config = dict(
    num_hidden_layers=8,
    hidden_size=160,
    num_attention_heads=2,
    num_key_value_heads=2,
    head_dim=64,
    intermediate_size=640,
    vocab_size=4096,
    hidden_act='swiglu',
    norm='rmsnorm',
    norm_place='pre',
    norm_eps=1e-05,
    positions='rope',
    rope_theta=4090.0,
    rope_fraction=1.0,
    qk_norm=False,
    attn_scale=0.125,
    bias='none',
    tie_word_embeddings=False,
    parallel_block=False,
    init='trunc',
    init_std_qkv=0.0338,
    init_std_o=0.00945,
    init_std_up=0.0338,
    init_std_down=0.00423,
    optimizer='muon_variant',
    learning_rate=0.00873,
    weight_decay=0.025,
    lr_head=0.00743,
    warmup_steps=200,
    schedule='wsd',
    decay_fraction=0.554,
    decay_shape='linear',
    final_lr_fraction=0.05,
    batch_tokens=16384,
    max_seq_len=256,
    doc_mask=False,
    train_tokens=98550000,
    max_steps=6016,
    dataset='wikipedia_en',
)
Each number is 50 + 10 x the weight over its row's rms, rounded and kept within 0 to 99. Layers, rows and columns count from 0. The size before them is the row's rms in percent of the matrix's.

# k: layer 2 attention key, 128x160, rms 0.117, rows 42-61, columns 80-159
# q: layer 2 attention query, 128x160, rms 0.115, rows 43-62, columns 80-159
k42 111:56 53 45 55 68 62 41 55 43 46 29 61 41 49 53 58 44 60 57 60 50 58 70 67 38 56 58 34 56 40 59 46 34 67 35 47 45 40 42 49 42 66 38 37 49 41 63 63 56 40 66 65 54 43 38 58 53 59 60 59 47 35 39 57 58 36 56 52 53 65 51 52 47 39 57 45 44 58 43 64
q43 099:47 65 43 54 42 49 44 45 63 43 52 43 45 51 43 59 36 60 47 40 59 49 38 64 72 50 55 51 49 36 36 71 27 36 47 64 55 61 44 44 51 45 61 38 35 50 39 42 57 49 47 49 65 67 57 62 44 43 56 47 35 46 58 52 58 48 51 39 41 67 56 73 53 44 54 52 34 56 48 58
k43 096:44 61 53 46 44 56 67 39 67 56 66 54 42 44 44 58 46 57 46 55 46 45 58 49 31 36 52 48 42 52 59 51 63 47 39 67 35 49 44 38 47 34 46 67 50 60 55 30 57 44 57 61 52 35 30 40 50 60 58 34 62 56 51 56 54 46 56 36 38 42 47 38 47 52 32 60 45 57 48 56
q44 104:66 46 74 49 60 56 38 43 50 53 49 66 50 62 37 66 51 51 42 45 66 51 56 56 58 40 53 66 41 54 51 60 50 56 54 45 66 53 47 60 37 47 50 49 66 41 46 39 56 50 37 71 40 43 38 55 51 42 51 67 47 65 41 43 47 39 44 52 57 37 37 39 51 43 52 50 28 48 55 54
k44 104:41 58 40 52 40 64 49 53 65 59 44 59 34 47 61 46 54 56 49 63 61 52 55 37 45 39 44 52 54 75 52 45 55 44 49 61 46 55 50 62 53 37 35 40 46 69 59 60 55 43 22 42 30 54 62 42 50 54 46 27 55 40 48 32 29 43 49 47 60 58 64 47 55 59 33 36 50 45 43 39
q45 106:67 46 52 58 49 58 52 41 45 45 67 56 53 48 55 63 57 34 64 54 53 59 49 61 38 52 52 48 45 45 40 58 58 53 66 43 43 55 62 53 54 70 62 41 63 56 67 63 44 74 42 38 58 50 38 39 37 35 48 41 58 46 58 47 62 59 42 53 43 55 40 44 48 39 56 45 55 57 45 61
k45 102:68 57 38 43 38 36 47 72 71 33 57 53 45 57 46 56 47 55 37 50 51 67 61 30 59 54 51 43 53 66 39 61 32 47 44 40 66 54 65 57 66 52 36 63 55 31 52 37 56 44 71 70 50 67 42 54 40 51 63 43 62 48 48 53 54 50 41 41 48 41 39 59 43 49 35 44 29 38 54 48
q46 102:63 48 46 55 60 61 56 62 57 57 74 38 47 36 43 42 51 66 53 23 46 66 55 60 40 60 65 47 40 39 68 37 50 41 55 51 44 53 56 49 46 46 50 38 52 45 42 51 43 62 25 64 80 48 54 55 42 48 51 56 55 70 46 53 49 41 56 41 49 51 49 33 56 34 40 44 54 56 57 39
k46 096:58 51 58 43 31 64 55 37 41 53 42 56 44 69 52 37 60 68 64 46 50 37 57 39 36 44 46 62 40 66 45 71 39 50 35 52 68 48 41 46 60 57 53 38 56 57 57 60 63 49 46 45 65 55 43 51 48 46 36 54 36 44 47 60 49 52 78 46 43 66 49 53 69 51 73 52 41 37 60 53
q47 097:57 53 61 43 69 51 44 43 46 41 55 72 49 43 44 38 69 23 44 64 51 43 41 76 44 45 63 67 47 55 46 43 66 40 59 37 65 60 32 66 41 57 39 48 47 49 60 47 50 63 42 53 60 58 60 54 50 49 59 50 58 40 55 45 31 63 62 30 63 46 40 46 54 56 65 35 51 56 56 47
k47 097:36 63 35 54 39 61 55 54 59 47 45 48 55 44 43 29 52 59 46 55 48 54 51 55 53 55 40 48 52 38 50 47 33 60 45 42 61 40 55 63 41 45 39 37 46 64 39 50 54 46 53 29 34 53 61 52 55 54 48 68 43 70 33 44 32 38 60 70 51 55 48 55 49 53 33 49 57 50 48 47
q48 102:52 58 40 56 68 35 54 45 64 47 58 43 43 44 52 61 48 69 39 41 40 44 54 50 30 35 53 44 46 34 39 46 43 44 47 49 52 51 51 46 42 37 44 56 56 47 39 52 38 61 54 47 49 56 58 40 50 46 60 43 39 58 25 53 46 33 69 63 49 48 60 62 42 39 64 58 51 65 38 33
k48 103:49 52 54 61 50 42 59 34 39 48 58 67 48 48 51 53 44 51 45 61 67 50 39 37 43 56 53 66 55 66 51 51 49 50 49 34 37 51 44 41 59 62 52 53 49 68 36 44 61 48 29 49 42 40 58 46 45 40 30 43 58 40 49 61 45 47 68 51 46 38 47 39 47 38 47 33 55 47 22 33
q49 103:38 49 60 57 51 41 49 45 73 46 58 37 51 46 54 41 67 39 52 54 35 49 37 39 66 59 30 54 44 56 55 58 48 65 60 67 47 36 45 29 40 61 50 41 55 77 39 51 50 46 41 65 48 50 47 48 55 48 39 53 41 42 54 50 48 35 72 52 59 48 50 51 60 54 50 52 31 61 47 54
k49 102:65 42 58 45 63 37 29 49 55 47 52 68 67 62 53 29 53 50 54 38 34 66 43 47 55 51 62 31 50 50 65 59 46 53 40 72 37 55 58 53 54 58 42 56 54 50 43 45 33 48 46 63 35 53 52 41 44 52 52 45 56 65 37 55 37 60 37 58 63 50 34 47 53 49 57 47 24 50 49 66
q50 100:42 50 67 69 64 33 60 50 57 59 55 33 60 50 56 41 50 40 28 50 54 57 46 36 48 46 56 49 51 38 53 34 44 69 45 48 55 64 44 43 54 60 49 38 38 60 46 48 54 38 40 51 37 47 56 53 67 55 32 40 45 64 47 46 57 46 52 52 49 67 32 47 67 15 46 48 54 48 48 71
k50 101:60 47 64 49 50 50 46 50 39 54 46 25 47 65 48 47 49 43 63 44 27 38 43 47 51 50 64 47 31 80 45 56 42 39 42 56 48 29 55 53 40 40 45 49 46 49 38 47 50 46 53 60 30 43 58 51 45 48 37 30 59 43 61 55 50 52 66 39 36 38 53 56 43 49 57 48 66 42 29 36
q51 099:44 60 55 51 43 35 54 52 52 41 48 56 41 52 57 44 48 56 38 52 33 44 49 39 60 63 48 46 42 56 50 56 28 52 59 72 61 45 70 46 60 45 52 43 54 50 64 40 44 58 47 36 60 56 68 37 34 44 47 54 50 44 57 44 50 30 32 55 55 54 43 54 37 66 51 69 50 59 44 43
k51 099:60 41 37 48 40 63 36 57 29 55 45 61 34 51 34 46 35 47 64 56 57 73 48 55 45 62 36 77 56 59 33 45 70 45 54 52 46 55 63 37 61 39 59 36 52 40 67 43 45 36 56 40 56 63 54 49 43 71 58 63 57 54 48 52 46 63 44 40 53 51 61 48 59 43 50 45 42 45 54 49
q52 104:49 39 43 61 55 55 44 56 46 67 62 46 33 43 33 57 53 36 51 52 49 62 52 66 58 45 52 55 48 41 59 40 52 50 39 37 34 66 44 36 37 60 42 50 51 62 50 56 67 56 47 55 59 24 56 57 42 35 39 38 32 54 44 43 41 47 66 51 44 59 43 35 36 71 61 51 60 56 67 37
k52 099:61 70 59 50 63 50 76 55 56 55 41 41 54 46 48 55 53 57 31 37 36 42 42 49 37 41 46 41 59 61 38 59 42 31 62 39 56 51 52 55 66 50 69 46 58 51 42 61 55 59 44 55 63 55 48 48 68 56 58 56 45 52 56 54 40 52 62 28 51 39 56 52 52 54 59 64 38 40 71 54
q53 100:51 35 53 45 43 45 53 45 54 61 45 51 52 44 44 62 50 50 53 40 47 68 53 51 61 57 64 75 60 59 40 34 52 52 39 35 45 36 51 50 58 45 61 60 50 50 60 54 55 58 42 49 68 52 51 58 56 53 44 49 52 48 66 46 39 32 34 51 54 50 56 40 57 44 33 46 35 26 60 41
k53 096:40 44 55 42 44 49 21 53 58 34 43 12 50 53 60 41 54 47 65 48 43 49 49 60 38 46 47 35 58 56 67 59 32 48 40 33 56 49 40 58 59 40 45 54 46 56 50 57 37 42 62 47 43 50 42 48 42 54 38 36 42 40 46 52 50 47 63 51 36 50 58 52 51 59 54 64 67 59 44 49
q54 093:69 48 55 46 46 71 54 27 33 58 18 49 51 45 50 58 39 40 61 48 45 53 47 40 54 44 43 41 33 26 38 35 44 53 44 73 57 60 55 53 43 50 49 36 48 53 40 60 51 34 50 45 63 57 61 48 43 42 46 52 54 20 55 43 41 46 38 36 29 68 48 53 47 49 47 66 54 56 52 61
k54 097:39 47 53 40 51 56 48 53 52 50 43 44 64 54 49 47 26 42 46 65 56 55 47 48 22 52 47 46 55 43 56 50 42 53 66 43 49 49 40 67 47 43 50 52 38 22 71 41 62 44 45 38 41 45 45 59 44 44 53 41 50 60 51 56 49 64 50 63 64 65 51 49 46 59 35 45 59 42 54 52
q55 096:54 35 55 53 32 49 37 68 54 58 56 74 57 53 39 54 53 53 61 36 50 50 51 60 30 45 51 69 64 60 53 53 53 45 51 49 42 59 57 59 55 48 65 52 49 50 48 54 64 57 42 52 50 71 25 61 37 65 46 52 43 54 35 44 44 33 49 31 53 49 59 42 46 44 43 41 50 33 44 53
k55 098:43 37 35 53 44 56 52 45 57 54 53 31 35 68 52 58 42 51 45 55 54 46 53 50 54 66 58 53 49 55 53 30 45 38 37 40 49 63 74 60 57 48 46 58 50 46 48 38 55 35 61 47 71 43 63 21 43 47 48 41 41 26 50 30 47 62 54 55 51 43 53 45 52 62 60 45 51 45 46 54
q56 102:37 49 58 42 35 67 52 52 46 55 47 58 52 42 61 58 57 34 49 41 44 54 44 45 36 50 35 43 59 56 58 39 62 53 30 62 42 58 59 49 50 28 47 57 50 32 74 42 37 46 44 39 51 44 53 66 45 44 39 45 46 49 42 59 55 43 38 51 20 59 33 62 51 36 38 38 61 29 33 70
k56 097:62 54 53 43 56 40 51 49 40 63 53 29 59 67 57 40 51 39 49 54 46 50 58 57 54 51 43 48 48 55 55 43 54 66 62 49 32 50 43 38 42 60 46 43 59 46 60 26 52 55 28 61 60 69 57 47 53 69 42 45 51 33 59 52 52 55 66 49 51 42 46 43 45 76 59 66 56 54 56 36
q57 113:38 59 64 50 41 38 45 52 66 60 53 54 62 52 56 39 46 48 39 45 45 30 42 62 47 35 54 59 45 60 59 58 41 45 57 73 44 55 65 43 45 61 58 50 57 69 48 63 47 61 43 66 51 42 56 66 50 42 57 55 27 54 48 58 65 44 44 45 61 67 48 60 31 47 48 51 54 49 52 53
k57 107:47 54 45 42 39 49 37 61 56 56 36 39 35 58 55 52 37 49 46 57 59 48 52 63 44 65 60 52 34 58 52 37 42 31 56 60 49 51 53 59 43 53 51 38 41 52 52 33 66 58 50 52 60 45 52 27 53 51 46 49 47 54 30 64 40 55 42 48 36 55 48 40 48 40 43 52 41 54 37 55
q58 101:52 53 45 57 55 41 66 61 54 41 63 74 61 45 48 43 51 37 53 64 67 74 35 44 51 57 47 55 59 55 46 64 63 46 37 53 54 39 68 56 58 56 52 50 41 67 67 53 58 45 58 34 57 54 49 66 42 54 47 62 35 48 50 50 50 36 56 54 50 40 39 70 49 48 58 61 56 30 54 53
k58 099:48 46 59 60 51 47 50 52 30 64 47 48 36 48 46 51 55 42 64 22 48 46 54 65 57 52 58 56 51 44 55 59 41 49 47 62 55 56 47 48 41 29 49 80 50 44 48 39 60 65 56 55 53 40 41 53 43 56 62 43 44 56 43 51 42 44 56 55 48 35 53 32 33 44 42 56 53 55 53 31
q59 109:43 67 51 51 63 64 50 50 45 70 65 39 37 41 44 26 35 63 43 63 31 59 23 53 55 40 45 49 41 31 41 50 64 32 43 69 43 39 48 64 43 27 43 59 50 48 53 56 47 59 61 48 64 45 49 60 53 66 60 67 60 59 43 55 55 64 55 74 52 50 58 63 51 48 51 62 61 57 63 53
k59 112:54 35 45 49 69 51 62 31 43 68 52 61 61 47 24 59 61 53 42 30 50 51 58 45 66 56 49 55 51 39 55 68 57 55 58 54 70 52 49 60 34 43 60 31 64 45 53 48 51 49 45 42 67 56 52 49 57 43 52 37 49 42 57 35 61 42 53 51 50 56 62 47 47 37 48 35 67 36 51 64
q60 108:44 44 44 43 63 47 49 47 52 45 39 50 44 43 53 61 49 46 56 46 63 57 69 52 54 60 50 36 37 61 57 49 49 49 40 46 41 68 46 49 50 44 56 43 54 54 62 53 60 47 56 43 44 59 41 49 51 66 51 50 44 49 54 61 43 33 45 47 39 37 37 20 57 61 61 41 64 55 64 56
k60 100:55 52 57 46 36 33 55 65 38 24 46 36 66 70 47 30 50 36 35 44 44 52 45 43 62 42 48 59 52 41 36 49 39 59 36 56 72 47 58 54 54 46 57 64 50 48 59 56 61 47 45 63 35 44 45 57 43 54 32 57 54 47 34 30 44 44 54 63 42 63 50 68 49 41 43 64 50 52 53 67
q61 099:47 50 52 52 39 48 57 48 74 64 48 54 54 61 40 50 62 57 52 44 50 66 72 67 47 39 54 42 58 35 56 62 39 38 53 34 64 51 46 39 52 53 59 48 30 43 50 62 42 44 68 39 49 57 41 46 58 80 40 60 53 48 57 46 50 56 59 58 38 61 69 56 39 50 44 48 43 62 55 59
k61 092:52 36 61 35 62 41 58 53 55 42 59 41 43 53 56 57 38 67 42 55 57 51 49 54 48 53 58 43 28 53 63 31 44 48 52 59 59 44 56 55 45 50 51 54 62 32 37 46 57 64 61 62 70 36 49 46 45 39 62 38 53 47 51 42 56 71 56 49 53 45 52 52 57 40 47 60 47 35 51 56
q62 091:58 56 69 34 49 66 56 52 55 46 57 66 42 54 53 51 47 20 63 56 61 56 30 64 46 51 52 54 36 72 45 45 53 37 68 57 53 65 38 73 39 43 53 59 54 61 53 51 60 59 54 39 45 59 58 66 59 45 33 34 33 58 29 45 44 53 35 42 57 29 34 51 58 54 60 45 45 56 62 47